Weights of a small GPT-style language model, trained from scratch on English Wikipedia.
Size: width 320, MLP 1280 squared ReLU.
Each number is 128 + 32 x the weight over its row's rms, rounded and kept within 0 to 255. Layers, rows and columns count from 0. The size above them is the row's rms in percent of the matrix's.

# layer 8 MLP up, 1280x320, rms 0.109, rows 1064-1106, columns 0-159
size [ 95  98  87  97 105  98  74  96 100  92 103 101 112 103  91 111  89 113 106  88 106 103 105 107 104  98 100  95 124  84  97 106 103 105 112 102  94 104 103  95  96 104  88]
[[127 131 123 142 162 112 194 147  49 124 172 134 132 119 155 121 143 122 148 161  52  98 189 156 110 124 120  82 163  98  91 116 138 139 156 160 106 141 106 141 126 152 141  93 105 140 107 146  91 212  95  86 153 109 117  75  62 112 162 137 144 105  92 125 154 201 107  84 138 148 124 131 196 105 102 138 157 105 165 161 172  89  99  99 107 123 152 125  98 165  80 115 123  97 188  98 137 147 112 157  91 167 145 107 148 114 119  86 134 114 137 142 151 140 102  97 115 115 156 120  61 158 102  94 111 121 126 121 132 119 147 101 138 131  74 123 129  55  93 127 114 140 146 126 157 100 122  86 123 151 159 131 127 101 112  72 135 160 155 119]
 [120 160  80 128  56 110 128 157  98 130 141 134 123 168 115 142 139 145 162 162 123 129 107 135 148 137 125 132 128 147 149 111 106 130 160 118  74 136 125 163  88 130 111 193  66 158 146  91 105  91 115  85 149 198 104  50 169 151 126 106 138  94  94 139 130 171 123 118  89 154 112 155 155 158 124 119 181 123 155 188 122 127 107 123 176 163 155 197 130 118 127 156 112 121 159  81 196 138 116 193  89 132 138 121 166 178 124 193 123 133 107 147  85 113 108 156 141  98 109 202 163 148 124  73 157 168  97 164 204 155  81  97 146 105 114 150 209 174 166 133 114 101 103 122 128 110 114 125  75 148 137 116 119 145 122 141 103 166 208 113]
 [109 135 106  89 108 138 116 101 119 176 142 119 138 140 146 105 121  90 133 157 113 125 139 136 109 147  97 115  95 143 149 171 162 200 156  92 170  99 171 126  98 106 179 120 199 112 101 128 137 124 131 167 114  71 161 161 150 175  75 159 115  85 128 150  97 169 166 148 159 161  94  86  88 114 166 167 115 186 151  97 133 141 200 181  71 183 182 153 156  89  49 151  90 110  80 107  62 136 164 109 132 160 135 131 153 117 147 105 113 133  86 158 136  99 102  96 159  80 135  96 127 133 161 165 141 152  63 125 114 146 174 204 105 147 151 104 157 128 143 112  57 110 120 133  63 137 153  97 127 133 165 162 164 110 193 111 124 137 122 152]
 [ 95 153 108 142  87 126 137 104 160 157 200  92  89 104 126 113 169 159 137 172 142 158 181 142 149  83 112 129  97 136 126 155 124 118 169 152 183 164 105  63 173 155 111 100 174 131  88 117 130 127 128 121 154  59 139 144 160 133 114 150 137 173 135 116  67 187  94 101 144 119 147 145  86 128  87 171 117 189 119 123 150 173 105 154 144 163  82 131 110  81 156  80 165 129 165  96 104 112 220 125 118  91 105 163 131 135  63 154 142 154 137 149 144 172 132 125  99 161 110 157 124 173 132 169 120 145 125 127  92 112 124 203 170 154  83 128 173 143  92 207  98 140 122 145 124 180 109 105 121 142 123 123 118 147 138 107 111 138 140  79]
 [182  96 112 251  98 134 147 155 125 164 118  75 176 133 124 125  73 148 132 123 137 121 194 163 141 130 134 137  76 124 133 138 132 106 151 156 141 120 122 222 125 204  99 168 102  74 176 108 115 150  86 142 118 143 191 175 135  99 162 132 111  91 150 206 149 136 126 120 120 160 126 124 151 134 107  68 140 119 176 136 121  79 164 117 127  73  80 120 147 164 175 155 128  98 112 138 179 150 146 130 167  70 105 161  75  52 102 135 100 143 115 157 117 146  99 151  80 121 103 151  85 116 131  67 154 187 120 174 162  95 191 112 135 102  96 135  84  98  97 159 130 109 110 161 148 146  96 116 132 157 104 132 147 145 151  80  51  81 117 113]
 [118 131 133  92 122 149 103 169 117 103 153 105 137 147 135 140  88 107 161 137 126 122 161 114 153 144 143 174  46 166 136 137  98 110 127  65 129 100 129 108  98  76 158 164  72 100 139 113 162 119  83 131 100 156 120 173  96 150 181 129 111 114  69 158 124 127 198 103 100 166 122 166 163 136 118  92 158 191 163 131  93  93 163 107 142 133 138 156 165 164 123 164 157 154 180 139 148 139 181  90  73 132 152 134 119 104 141 152  52  85 146 196  96 102 122 117 125 124 126  92 157  99  82 111 148 113  84 163 127  94 127 163 106 178 147 108  93 187  93 121 100 159  94 117 102 138 155  93 191 152  62 134 108 103 135  81 144 177 118 113]
 [159 102 132 119 174 112 121 151 136 112  74 139 130 156 143  97 129 142 176 184 171  96 106 212 152 106 173 152 134 142  68 132 120 166 193 161 110 127 199 120 140 120 117 108  97 103 201 160  80 105  79 154 105 178  95 116 159  78  61 111 167 147 104 112  68 122 140 106 132 135 113 110 139  89 122 141 100 157 129 126 138 164 105 107 143 188  78  94 107 156 115 112 136 148 119 153 161 114 129 145 151  81  80 134 133  80 130  84 102  59 118  82 138 173  87 161  98  86 184 154  90 122 167 120  97  90 157 136 102 140 142 135 174  68 176 116  74 128 165 131 115 118 192  97 111  92 129 126  90  91 162 131 126 173 153 126 141 138 131 138]
 [109 147 144 124  99 104 125 160  88 122  94 106 107 182 121  67 118 120  79 167 122 140 139 105 134 119 166  77 121  91  99 136 104 155 160 144  97 116 109 121 187 177  99 114 115 149 112 168 148 109 120 116 146 113 160 136 160  74 168 145 150 153 118 129 144 135 118 110  57 137 174 125 142  75 107 198 184  68 126 113 147 148 138 169 146  98 166  17  84 198  65 136 113  78 140 109 110 112  99  81  50 122 211 132 183 109 111 148  99  93  52 175 130  59 171 142 157 173  96 159 123 122 130 133 158 142 107 139 116 166 103  93 168 118 166 170 160 138 136 163  98 122  91  88 155 134 106 153 134 140 160 146 155 140  83 105  83 158 107 129]
 [ 99 145 158 109 166 237 136 101 123 164 178 205 159 152 107 130 174  79  95  55 133 123 180  94 167 108 158 133 115 151 124 169  96 146 135 127 118 126  77 113  99  80 120  91 197  69  80 159 172 139 142 164 158  91  63 128  73  96 127 159 170 154 120 143 146  83 177 129 125  94 154 140 118 224  98 121  77 119 141 108 154  80 141 142  86 161 130 148  67 156 139 130 142 118 109 116 111 147 113  97 113 162 142 104 158 118 112 126 114 156 148 111 160 123 100  94 157 143 121  75 122  61 219 120 157 126 185 189 117 114 154  83  84 112  67 121 130  89 108 148 140  99 132 180  89 147  83  99 154 169 126 103  91 121 123 144 140 124 139 163]
 [ 99 106  83  64 121 135  87 100 139 150 186  98 107 161  75 110  96 147 153 160  69 153 148 147 110 157 143 198 115 107  89  46 151 145 123 136 137  98 121 160 131 122 147 159 129 182 183  94 180 152 148 156 177  95 130 134 129 189  98 140 149  92 125 108  78  81 104  89  85 141 157 173 110 107 189 106 146 136 122 146 130 132 162 175  21 158 175  79 117 128 125 120 131 135 101 128 128 105 144 132 166 169 140  59  97 163 143  57 123  65 147 153  71 113 129 147  94 166 132 127 203 139 137 135 138 127 133 134  62 166 109 151 162 121 112  82 174  71 180 160 143 139  58  92 174 119 119 141 170 106 144 177 161 113 142  36 154 124 143 120]
 [ 78 129 129 144 157  49 153  86 126 182 175  86 169 101 127 146 108 125 130 170 176 126  85 152  60  63  93 138 159  80  88 129  71 143 153 101 109 115 146 112 140  80 145  86 156 167 176 160 123 113  57 108 158 184 167 165 149 137 197 130 105  73 137 179 131 189 132 105  90 137  94  87 150 173 137 139 118 165  97 105 110  83 107 117 123 118 194  77 195  83 117  95 144 128 150 110 160 112 154 130 150 122 155 137 180  91 130 105 165 121 169 179 109 146 140  65 110 152 107 115 157  70  90 134 124 141 206 116 118 125 164 102 197 122 108 128  95 142  94 137 159 109 185 161 128 108 123 167 124 172 129 111 108 108  90 104 135 132  86 116]
 [131 165  91 131 129 132 126 106 132 113 142 106 165 126 132 114  91 128 126 138 173 213 136 155 187 113 101 106 173 123 108 154 120 117 139 162 182  82 152 151  83 105 156 131 123  74 182 137 159 122 156 161 105  76  65 129 134  96 153 137 157 144 146 135 104 165  75 104  78 131 143 123 194 165 111  98 121 120 148 139  34 144 118 119 114  87 117 106 108 136 101  99 124 129 133 115 129 103 100  85 114  92  93 107 151  71 113 132 127 161  95 143 128  92 119 162 177  97 127 165 188 130 127 143  89 124  88 102 187 139  84 111 134 183 128 153 120 151 126  85 189 153  79 152 136 164 135 108 139 144 128 134 163  75 171 211 109 137 106 174]
 [ 98 186  89 130 156 155  92  85 143 151 125 154 162 181 125 134 187  86 129 111 157  93  92 128 156 114  86 121 167 149 134  52 164 118 136 138  96 142 127 142 131 136 181 128  78 107 157 148 167  86 141 131 145 174 184 133 118 120  77 131 114 201  80  99 146 128 207 121  94 109 134 124  84 142 152  92 127 133 120 188  94 135  97 129 109 119 136 122  60  93 134 139 119  96  89 148 114  67  79 174  64  98  93 147 134 140 118 109 109 157 159 133 115 169  97  91 124 107 115 132 122 135 121 135 132 149  99 111 131 188  98 145  95 166 159  98 120 148 151 117 111 145 137 110 116 156  56 105  90 150 130 149 145 150 147 128 154 137 199  83]
 [116  89 140  93  89 164 152  83  99 159 132 102 151  93 150 155 137  81  89 144 131 104 134 180  68 154 159 113 119 134  76 140 127 114  87  80 130 142 125 103 120  70 121 125 152  63 128  81 117 158  88 125 154  99  83 107  97 112 129  90 123 163 134 161 101 117 102  76 166 120 107 153 174 130 117 100 124 135 151 132 101 167 100 115 111  73 154 126 100  41 139 140 113 108  93 100 163  97  80 129 155  75 132 157 174 142 141  98 133 121 122 105 142 117  84 119 116 108  84 101 150 170  95 138  86 125 125  80 122 101  91 132 110 148  66 205 159 174 134 102 141 140 104  92 140 174 191  96 138 210 172 143  91 138 108  75 159 159 110 181]
 [124 186 114 135 156 130  82 113 142 192 175 128  95 140 139 136 107 161 124 171 119 149 126 129 155  97 128 122 162 115  74 140 152  76  78 138 149 120 155  83 143 119 157 152 160 147 122  90 139 121 146 158 127 177 188 143 191 125 137 129  45 128  89  85 102 113 130 143 115 150 137 144 104  90 183 102 106 118  96 135 129 105  64 152 127  83 142 126  57 107 113 120 131 158  97 104 137 110 165  93 166 168 120  40 102  69 184 163 145 179 129 107 100  95 172 123 134 136 122  75 145 175 146 128 159 143 171 155  89 109 112  90 126 114  88 108 164  93  67  56 146 119 114 123  74 197 165 175 129  66 141  84 126 135 177  84 173 131 181 122]
 [150 154 155 114  94  87  72 186 149 127  99  92 134 150 114  65 104 147 175  87 101 188  89 189  55 199 147 105 119 121 111 160  73 161 121 122 120  74  76 103 111 135 165 106 186 119 165 115  96 114 114 125  95 144 124  78 158 103  85 106  98 113 159 136 176  98 120 132  90 144 130 137 156 110  86 133 133 116 120 140 175 111 153 169 110 177 142 187 107 134 149 163 129  81  78 136  88 141 163 126  84  93 104 159 179  45 117 128 127 120 121 161 115 133 132 135  97 163  55 150  93 161 169  75 128 151 114 151 200 107  96 156 155 119 106 152 124  94 171 161 121  91  87  90 115  81 186 155 107 161 135 152 154 164  96 139 138 139 141  83]
 [121 136 103  90 105 135 106 149 130  73 110 185 110  73 155 212  86 124 145 141  57 164 138 116 154 123 150  86 119 131 129 125  86 143 206  99  74 127 116 136 129 133  81 176 163  87 136 108 113 140 111 149 140 141 129 129 171 106  75  94 154  55 111 120 154 166  40 111 127 163 137 109 140 117  12 114 156  80 151 132 125 157 128 149  91 105 172 142 117 163 125 155  69 115 157 134 138 137 139 135 122 151 141 117 114  25 151  82 209 107 160 132 160 112  60 147 133 108 169 181 147  85 143  96 170  89  74 187 172 131 108 105  82 114  90 132 120 154 139 131 116 105 185 153 108 145 140 107 103 134 137 172 137 150 134 125 118 146 136 153]
 [ 86 129 137 110 124 159 128  67 155 148 193 179 117 145  79 136 112  92 121 143 191 144 106 154 127 163 141  70 131 124  61 156 126 139 136 112  80 168 126 143 178  85 103 129 150 154 134 113 104  61 132 143 138 156 128 117 117 119 123  71 138 119  76  90 158  77 177 126 128 184 133 134 151  95 116  81 152 106 124 151 152  98 145 132 145  95 132 148 130 166 129 119 139  81 119 155 166 193 113 161 157 175 147 141  52  62 142 106 100 137 124 161 116  95 163  84 167 148 151  94 170  82 179 171  63 179 149  86 154  79 157 120  87 114 152 129 154 149 142 149  65 149 131 194  93 156 123 189 188 121  99 137 127 134  86 165 110 134 165 118]
 [139  80 125 147  97 156 193 130 125 150 134 119 154 100 109 126 135 162 189 161 164 182 211 135 127 155 128 125 152 169 149 159 138 126 119 137 144 175 187 147  92 140 164 127 159 122 119  74 160 104 178 178 102 130 105 130 179 167 113  72 129 127 155  65 125  82 191 114 142 152  96 198 167  99 156 158 155  29 155 102 142 132 119 130 199 129 135 161 187 184 135 100 107 139 169 136 112 107 149 134 151 143 149  97 139 161 169 160 156 123 134 102 134 181 104 181 103 112 183 151 115 195 147 131 110  66 115  93 127 102 100 167 130 106 137 178 110 121  76 121 123 133 140 128 147 143 161 133 141  94 137  98 153 162  64 115 155 127 105 187]
 [118  92 147 151  66 123  81 157  88 106 184 110 111 122 157  85 161 158 104  88 125 169 135 110 125 106 151 170 122 125 126  21 153 160 150  92 122  91  98 130 148 124 171  75 170 179  95 159 130 116 194 127 117 113 168 119  64  70 105  89 125 154 132  93 190 144 103  80 148 151 155 107  92  69 151 179 167  75 124 147  92 163 143  83 141 147 102  94 151 197  67 113 185 115 109 123  97  78 127 136 147 120 114 103 110 130  61 141 130 124  88 158 169 117 105 151 164  91 145 153 103 109  79 142 108 152 102 144 151 119 123 137  93 123 153 137 145 147  84 159  82 123  79 135 128 151 159 132 164 118 154 136 113 131 130  68  96  41 152 104]
 [ 98 122 158 119 123 136  79 125 107 133 126 138 157 153 169 126 127 134  90 150  95 108 160 114 195 133 137 126 155 100 157 118 118 186 109 108  87  64 164 105 120 137 151 129 116 121 168 139 111 167 153 200 124  76  91  83 118 218 101 133 192 159  84 177 134  78 154 115  99  87 108 110 111  78 157 103 151 109 109 178 162 135 116 178 102 119 179  73 145 113 107 196 127 138  96  92 119  97  88 143 161 143  82 140  70 160 126 125  91 176 123 153 128 167  74 118 132  84 142 114  58 191 113 136 132 110 110 110 127 104 106 178 159 137 142 129 140 115  95 151 160 126 122 154  90 101 128 154 112 196 109 149 164 115 117 221 100 125 141 148]
 [ 97 115 156 163 106 131 160 130 100 116 137  95 136 159  93 117 149 104 141 104 104 105 156 119 165 171 159 119 105 107 203 134 206 108 100 111  94  76 140 176  95  66 192 133 116  94 120 107 147 100 129 226 187 102  80 172 111 114 153  63 132 122 144 154 122  93 125 143 149 139 110 139 150 164 122  97 144 132 122  75 127 163 157  89 147 142  88 177 119  61 146 169 105 103  49 152  84  94 169 153 135 135 155 126  40 107 135 143 109 167 172 178 154 155 118 100 108  79 204  76  66 144 117  44 159 185 124  95 103 113 106 155 194 137  90 110 160 100  87 172 123  79 164 147 138 206 148 102 173 161 127  65 110 171 203 126  97 109 116 120]
 [113 125 149 114 173  88 155 118 124 138 103 122 124 142 130 162 115  82 166 176 159 133 103  57 119 133 130 135 166 168  91 150 172 155  40 141 160  95 111 165 119 191 129 154 146 124 187  75 146 195 107 177 178 106 130 161 103 138  73 136 210 114 114 113  92 117 161 137 128 131 119 125 185 166 129  67 163 142 118 122 171 193 102 127  66 134 163  81 109 129 141 159 161 116 118 132 130 110 158 141 153 142 118 129 123 137 100 128 107 213 180  98  78 117 158 143 161  81 123  59 126 106 131 108 149 124 105 128 172 169 112 152 134  77 137 145 153  52  98  83 109 144  77 154 156 135  84 153 119 174 134 149 168 144  87 178 125 170 137 150]
 [ 78 120 180 103 114  70 101  89 135 171 106 173 128 103  81 167 137 155  70 104 149 182 119 112 130 127 137 132 123 112 105 183 105 149 112  89  88 122 189  81 144 118 156 161 108 154 167 106 131 114 112  80 109 122 156  87 111 131 160 114 193  28 108 158 189 174 146 114 121 142 120  90 166 121 165 136 156 174 162 135 127 104  94 146 102  92 122 123 122 105 186 126  76 157 136 147 162 122  77 159 146 124 149 173 163  78 151  54 122 103  90  99 187 165 165 136 149 157 152 187 151  96 187 160  91  99 173 140 160 156 112 120 132 108 121 158 154 108 112 163 139 123  77 131  66 133  68 136 131 107 112 143 156  86 145 160  85 173 156 133]
 [104 170 178  45 136 114 134 181  86 152 119  90 120 114 120 125 140 144 139 165 124 102 167 132 131 101 126 154 156 114 125  89 109 113 126  93  79 132 175  83 116 151  73 153 106 121 137 147 102  62 121 114 119  37  97 176  87  98 110 125 162 147 135 112 139 132 127 113 200 107 110 113 128  98  77 106 155  75 134 154 123 149 103 149  89 110  50 126 151 174 105 159  87  89  56 123 130  96 147  89  78 105  59 129 103 130  90  67 113 108  91 124  93 148  97 120 140 137 151 105 177  91 179  77 119 138 150 131 178 142 180 127 136 134 137 144 159 143 120 138 146 105 172  81 155 137 118 131 137 138 127 103 113 170 108 107 102  96 171  86]
 [104 100 124  74  99 134 154 174 131 149 215 112  98 162 132 101  95 130 166 184 107 133  94 186 134 109 197 135 119 113 145 184 138 113 112 165 177 166 104  92 102  98 119 120 162 161 142 105 174  95  99 111 157 108 126 148 159 136 105 108 121 127 116 147 135 138 112 148 105 147 163 140 149 177  56 184 141  96 102 107 120 119 107 150  99  97 156 146 176 189 164 107 139 124 114 104  74 102  92  96 154 100 117  96 124 177 171 135 103 173  99  97  71 147 168  93 160 105 148 155  93 125 143 147 107  82 174 149 152 131 143 105 176  99 103 146 114 133 138 128 124 123 164 186  93 103  76 122 108 168 100 121 115 147  95 120 133 181 112 113]
 [140 106 147 136 125 160 106  50 121 151  81 170  72 107 191 191 102 148 211 116 136  96 146 154  95 110 131 154 134 133 163 149 172 146 132 108 136 156  59 161 135  85 113  89 125 157 183 117 110 149 131 126 147 137  62 101 100  71 103 135 140 138 110 155 108 106 128 129 118  85 129 167 109  96 135 109 136 139  90 211 161 134 197 212 133 167 136 162  89 145 153 166 142 110 105 155 154 115 116 164 151 145 138 109 170 166 148 185  78 142  98 136 157 146  86 161 139 104 134  84  80 149 131 150  60 143 143 135  98 157 156 181  94 145 127 122 204 107  80 134 184 139  61 182 126  92 191 172 153 157 119  91 131  96 114 123 131 157 167 122]
 [175 118 171 140 146  86 113 100 101 166 164 154 118 133 129 127 104 134 120 171 149 111 130 116 108 128 134 113 181 125 118  73 199 105 124 111 131 118 143 127 114 128 110 135  86 166 150 146 177 176 169 110 152 167 109 143 173  81 170 181 124 111 149 122 117 164 187 128  71  84 133 177 101 104  78 176 119 132  91 104 132 143 136 151 113  85 124 111 127 150 177 127  79 158 163 109 153 101 127 124  89 123 117 174 133  87 147  93  94 183 149 126  48 167 154 139 148 122 155 158 172 152 122 107 130  95 128  63 136  64 182  46 118 118  92 136 153 118 137  99 155 148 138 100 159 120 130 145 185 134 127 120 172 167  95 180 119 177 126  96]
 [104 141  81 107 133 175 150 112 116 135 123 138 134 113 108  99 170  37 111 132 132 106  85 124 129 110 155 170 134 127 105 180 170  81 134 139 100 123 120 144 144 118 116 122  89  99 100 133 100 115 114 168 117 141 162 138 176  65 136  56 144  98 107 107 101  98 157 101 101 126 129 167 154 108 162  91 114 123  84  75  83 186 165 168 107  75  76  80 135 189 141 162 121 119 131  98 159  88 127 103 139  90  75 156 123 119 116 145 111 121 138 156 125 169 155 122 104  39 165 194  97 151 160 114 108 119 163 133 144 138 142 158 137 135 110  72  99  76 186 180 109 104 115 185 121  60 122 174 125 132 143 111 122 147 166  97  87 110  81 164]
 [100 148 143 131 120 121 114 183  78 145 107  68 136 153 125  96 181 186 159 141 129  94 160  82  67 136 195 123 125 143 149 144 111 131 150 108 189 120 148 169  92 143  72  96 110  84 134 107 156 102 191 178 119  89 180 138 150 115  69 114 108 144 110 101 118 135 143  96 159  94 144 146 149  70  79  83  82 130 130 125 121 115  68 132 115 162 139  94 130  98 151 158 100 165 160 131 108 153 134  98  64  86 194 155 180  97 108 152 106 125 174 146 120 122 122 141 152 191  95 124  89 194 128 160  80 157 104  89 105 102 145 116 100  78 117 139 119 130 125 138 164 167 126 128 135  91 137  53 177 131  91 136 145 133  79 134 145 150 103 171]
 [143 145 132 105 142 152  53 169  92 166 100 110  78 190 140  93 189 208 102 170 145 166  86 145 129 151 100  98  86 128 168 121 118 145 139 153 104  63  87 102 118 167 153 134 124  54 152 127 130 134 140 126 142 201 123 112 144 137 161 138  80 106 102 136  68 172 109 155 149 157 178 167 112 127 169  95 120  97 153 162  79 100 145 103 209  86 131 153 100 125 114 113 170 155 149 192 141 158 129 151  86  95 160 141 170 131 115 151 135 132 142 130  91 130 167  72 114  75 169 115 176 124 161 101  52 193 141 127 119  97 137 126 160 127 108 143 110  49  74 129  75 110  93 150 141 124 101 143 143 125 138 128 153  96 161 110 120 106 125 107]
 [140 182 178 114 151  96 147 123 125 127 170 115  81 117 158 162 134  96  40 114 127 132 158 159 122 154 126  57 200 103  92 155 129 187 138 119  85 122 135 100 161  78 141 123 122 106 134  68 160 135  98 169  95 133 170 105 185 122 155 108 148 146 106  92 176 172 128 130 125 142  65 134  95 151 117 123  82 135  93 167  96 140 162 106 150  70 130 133 168  97 116 145 140 153 142 146 173 134 105  83 165 168  96 105 129  73 115 137 105 144 131 134 133  74 148 160 176 134 163 182 155  96 141  91 202 133  88 118 146 178  78 145 112 181 119 144 134 121  92 143 167  90 131 109 125 110 201 140 148 131 144 163 115 222 113 120  84 150 175 118]
 [ 65 129 149 119 110 149 120 161 131 103  77 148 150 115 115 110 156 165  97  98  81  97  86 165 127 140 135  77 131  88 174 142 134 169 101 158 167  89 110 134 118 148 138 144 157 150 137 153 201 111 124 103 152 137 184 108 159 143 133 128 217 114  71 118 143  89 141 128  92 161  85 135 162 127 132 145 153 107 136 152 134 150 102 119 149 152 187 149  99 119 132 175 143 172  92 166 156 113 110  88  64 142 137 148  78 110  92 156 127 154 173 103 115 153 117  82 105  54 123 106 112  95 120  91 147  93 146  71  95 138 135 174 115 165  80 144 135  90 107  81 120 127 160 129  87 136  87 124 169 190 173 124 150 138 144 153 147 107 173 146]
 [156 125 132  90  70 114 116 220 131 169 118  90 105 159 221 144 156 121 103 123 184 109  92 105  92 209 135 140  53 174  97 107 164 131 134 145 112 115 135 102 115  98  73 115 117 138  93 163 150 116 106 117 109 121 172 142 153 121 159 182 151  70 165  99 123  99 133  80 133  94 116 110 153 176 141  65 103 107 170 139  86 117 127 144 108 126 105 144  48  99 197 128 145 141 150 105 163 160 162 119  93  91 136  96 144 146 103  96  78  81 113 162 146 111  96 153 133 155 169 119 165 114 115 171 155 121 124 146 107 145 160 146 140  45 165 134 163 101 149 145 167 168 143 175 141 106 127 168 137 110 159 167 168  81 157 160 177  60 164 102]
 [136 151 153 135 121 115 129 119 125 173  86 173 123 120 146 121 151 153 137 146 157 142 111 123 126 110 115  84 147 148 127 147 118 151 128 106 145 133 170 136 104 151 133 146 120 103  60 138 176 169 176 125 162 201 133 154 154 148 135 173 144  79 139  87 151 158 175 123 108 126  97 123 118 155 153  82 134 149 178 119 169 150  97 113 121 153 132  75 121 115 134 165 202 144 124 101 155  56  46 151 184 141  92 123  96 149 109 175 135 144 144 138 125  72 161  75 147 141 130 199 104  56 137 143 140 101 110 132  87 181 161 183 171 202  89 127 127  62  68 109 212 191 152 119 144  96  98 154 118 141  95 144 188 147 133 164 124 129 219 145]
 [113 176 159 118 134 184 164  91  72 106 140 125 100 110 114 102 125 157 114 102 131 119 164 139 135 108 123 166  86  77 104 121 164 137 163 139 111 151  80  82 116 144  84 208 139 117 147 137 129 139 165 129 152 139 147 136 125 106 169 154 135 167  92 169 115 154 146 143  90 117  90  90 148 175  91 153 168  69 168 101 111 173  76 107 158 109 134 118 102 125 137 158 187 132 167  58 132 120  79 154 153 101 146  87 132 130 185 104 100 142 150 197 145 101  97 153 144 111 151 111 125 154 108 119  86  86 108  58 117  54 189 147 166 146  80 125 152 109 118 148 147 168 106 178 149 187 161 148 128 126 157 115 122 155 151 170 113 115  79 130]
 [103 108 159 120 106 148 121 193  99 138 165 148  91 166 106 136 137 220 136  81 165  91 109 141 171  96  99 155 116 175 179 125 135  94 132  98  53 101 124 147  94 140 124  80 136 101 186 129 177 156 157 138 154  94 169 102 117 116 183 117 137 125 189 127 113 109 169 182 126 102 146 148 125 141  75 140 147 140 167 152 159 108 131 177 147 147 129  94 151 184 160 141 102 124 150  72 164 110 132 171 119  77 137 108  85 143 140 146  82 142  51 107 137 166 119 107 141 120 120 144 107  87  97 125 121 104 131  93 206 101 118 167 134  83 112 160 137 136 159 108 107 128 121 165  72 146 117 111 134 100 110 103 169 190 145 133 172 115  96 152]
 [ 90 137  94 160  99 140 181 108  84 133 168  88 128 140  88 128 173  96 143 176 113  91 133 155  73 158 146 111 158  89 125 178  59 111 113 162 150 139 155 163 150 156  87 136 191  90 135 156 103 111 114 137 155 158  75 137 185 110  77 131  64 103 104  93 132 170  91 130 137 160 209 120 178 121  68 114 160 107 127 110 147 147 130 143 101 134 118  92 167 138 133 160 114 104 135 111 144 151 153 111  92  38 207 135 158 145 108  40 105 117 156 144  71  88 102 111 171  98 130 162  90 125 108 172 132 137 105  96 105 166 114 122 123 137 155  82  67 180 123 137 150 113 130 146 104 137 121  92  89  88 148 115 180 108 109 125 137  86  86 137]
 [171  82 158 135 114 110 129  88 141 132 172  64 120 125 103 122 142 101 144  96 191 148 173 170 172 113 150 131 153 102 152  46  94 180 122 142 187 109 134 129 155 176 141 141 113 138 171 126 110 158 147 169 132 161 149  71  47 184 123 128 134 110 126  57 130  89 122 111 102 134 125 149 108 110 129 154 176 103  88 158 175 108 117 212 133 103 122 120 123  99 116 121  31 103 184 151 139  78 122 141 105 139 176 135 163  82 126 121 119  94 190  94 145 124 123 107 109 143 150 173 126 115  76 103 134 135 109 105 134 152 142  75  84  91 168 103 159 133 157 155  87 139  59  94 217 155  93 134  99 173 159 147 199 114  91 136 109 141 114 128]
 [ 35  97 120  92 114 128 106 148 149 111 155 110 115 135 164 159  79 118 146 139 103 120 119  72  96 145 130 130 174  94 149 112  42 130 123 165 146 122 108 132 102 133 196 174 127  79 167 140 171 173 128  73 171 110 122 161 121 110  92 103 111  57 153 141 169 113 107 156 121 139 144 158 197 139 172  90 118 156 121 128 140  69 159 107  88  93 138 139 140 118 105 150 128 168 169 126 113 139 160 126 109  91 147 140 119 150 143 148  96  62 114  87 121 103 124 172 127 136  70  85 111 145  33 201 117 143 126 171 165 140 172 123 176 104  65  94 124 140 130 120 158  94 171 110 102 125 133 181 127 132 129 116 134 140 183  80 122 116 114 136]
 [ 97 141 125  75  86 184 106  65 111 137 172 144 116 178  85 112 169  92 116 101  81 133 106  67  81 162 164 107 106 155 206 132 146  77 124 122  89  98 154 135 118 119 115 138 106 146  36 129 156 120 181  97 125 129 164 196 146  96 123 100 125 160 115  65 152 171 143 180 165 135 122 178  74 118 131 140 136 144  71 102 111 139 126 174 111 155  83 117 120 101  63 188 151 164 106 132 128 148 126 167 136 199 175  96 106 159 179  85 136  80  88 122 133 147 120  83 114 189 166 126 116 101 118 165 188 149 146 168 167 101 118 162 128  95 138 137  95 142 155 160 148 149 128 166 127  96 111 137 131 132 136  80 139 109 161  86 128  70 106 124]
 [135  85 122 140  63 224 109 133 155  92  78 116 141 143  50 142 119  94 108 176 148 126 151 145 104 170 163  97 120 131 170 153 146 113 156 122  96 112 122 149  99 155  80 106 127 120 148  92 108 128 119 130 185 140 167 164 110 118 178 148 102 113 142  93 147 112  74 153 119 119  77 130 159  93  96 191  56 129 143 173 151 144 221 177 133 135 127 132 100 164  77 176 141 103 124  98 118 112 136 130 167 126 169 124 146 100 149 128 182  97 104 130 119 161 135 137 105 105 158 115 146 120 133 171  92 172  35 109 132 124 146 167 106 158 128 118  77  95  69 148 121 135 145 113  48 121 153 104  87 126  92 115 144 107  85 136 125 188 160 104]
 [153 127  65  84 149 111  57 133  78 110 115 147  92  97 100 108  99  75 103  76 129 113  89 128 122 174  96 107 133 136 113 100 104 153 138 133 133 135 100 112  74 156 120  95 121  83 116 155  97 130 108 120  90 181 139 105 131 105 122 165 137 152 184  97 201 133 108 124 102 179 145 115 141  90 119  89 161 125 166 154 144  92 102 124 110 112 127 119 104 205  99 172  73 115 143 118 141  80 163 122  89  70 109 142 181 117  94 146 165 141 152 143 134 111  77  97  78 155 132 157 146 128 155 184 112  74 143 124 144  92 137 120  73 144 146 139 159 117 130  95 197 131 110  92 124 159 146  91 112 185  93 103 158 113 102 115 193 150 152  64]]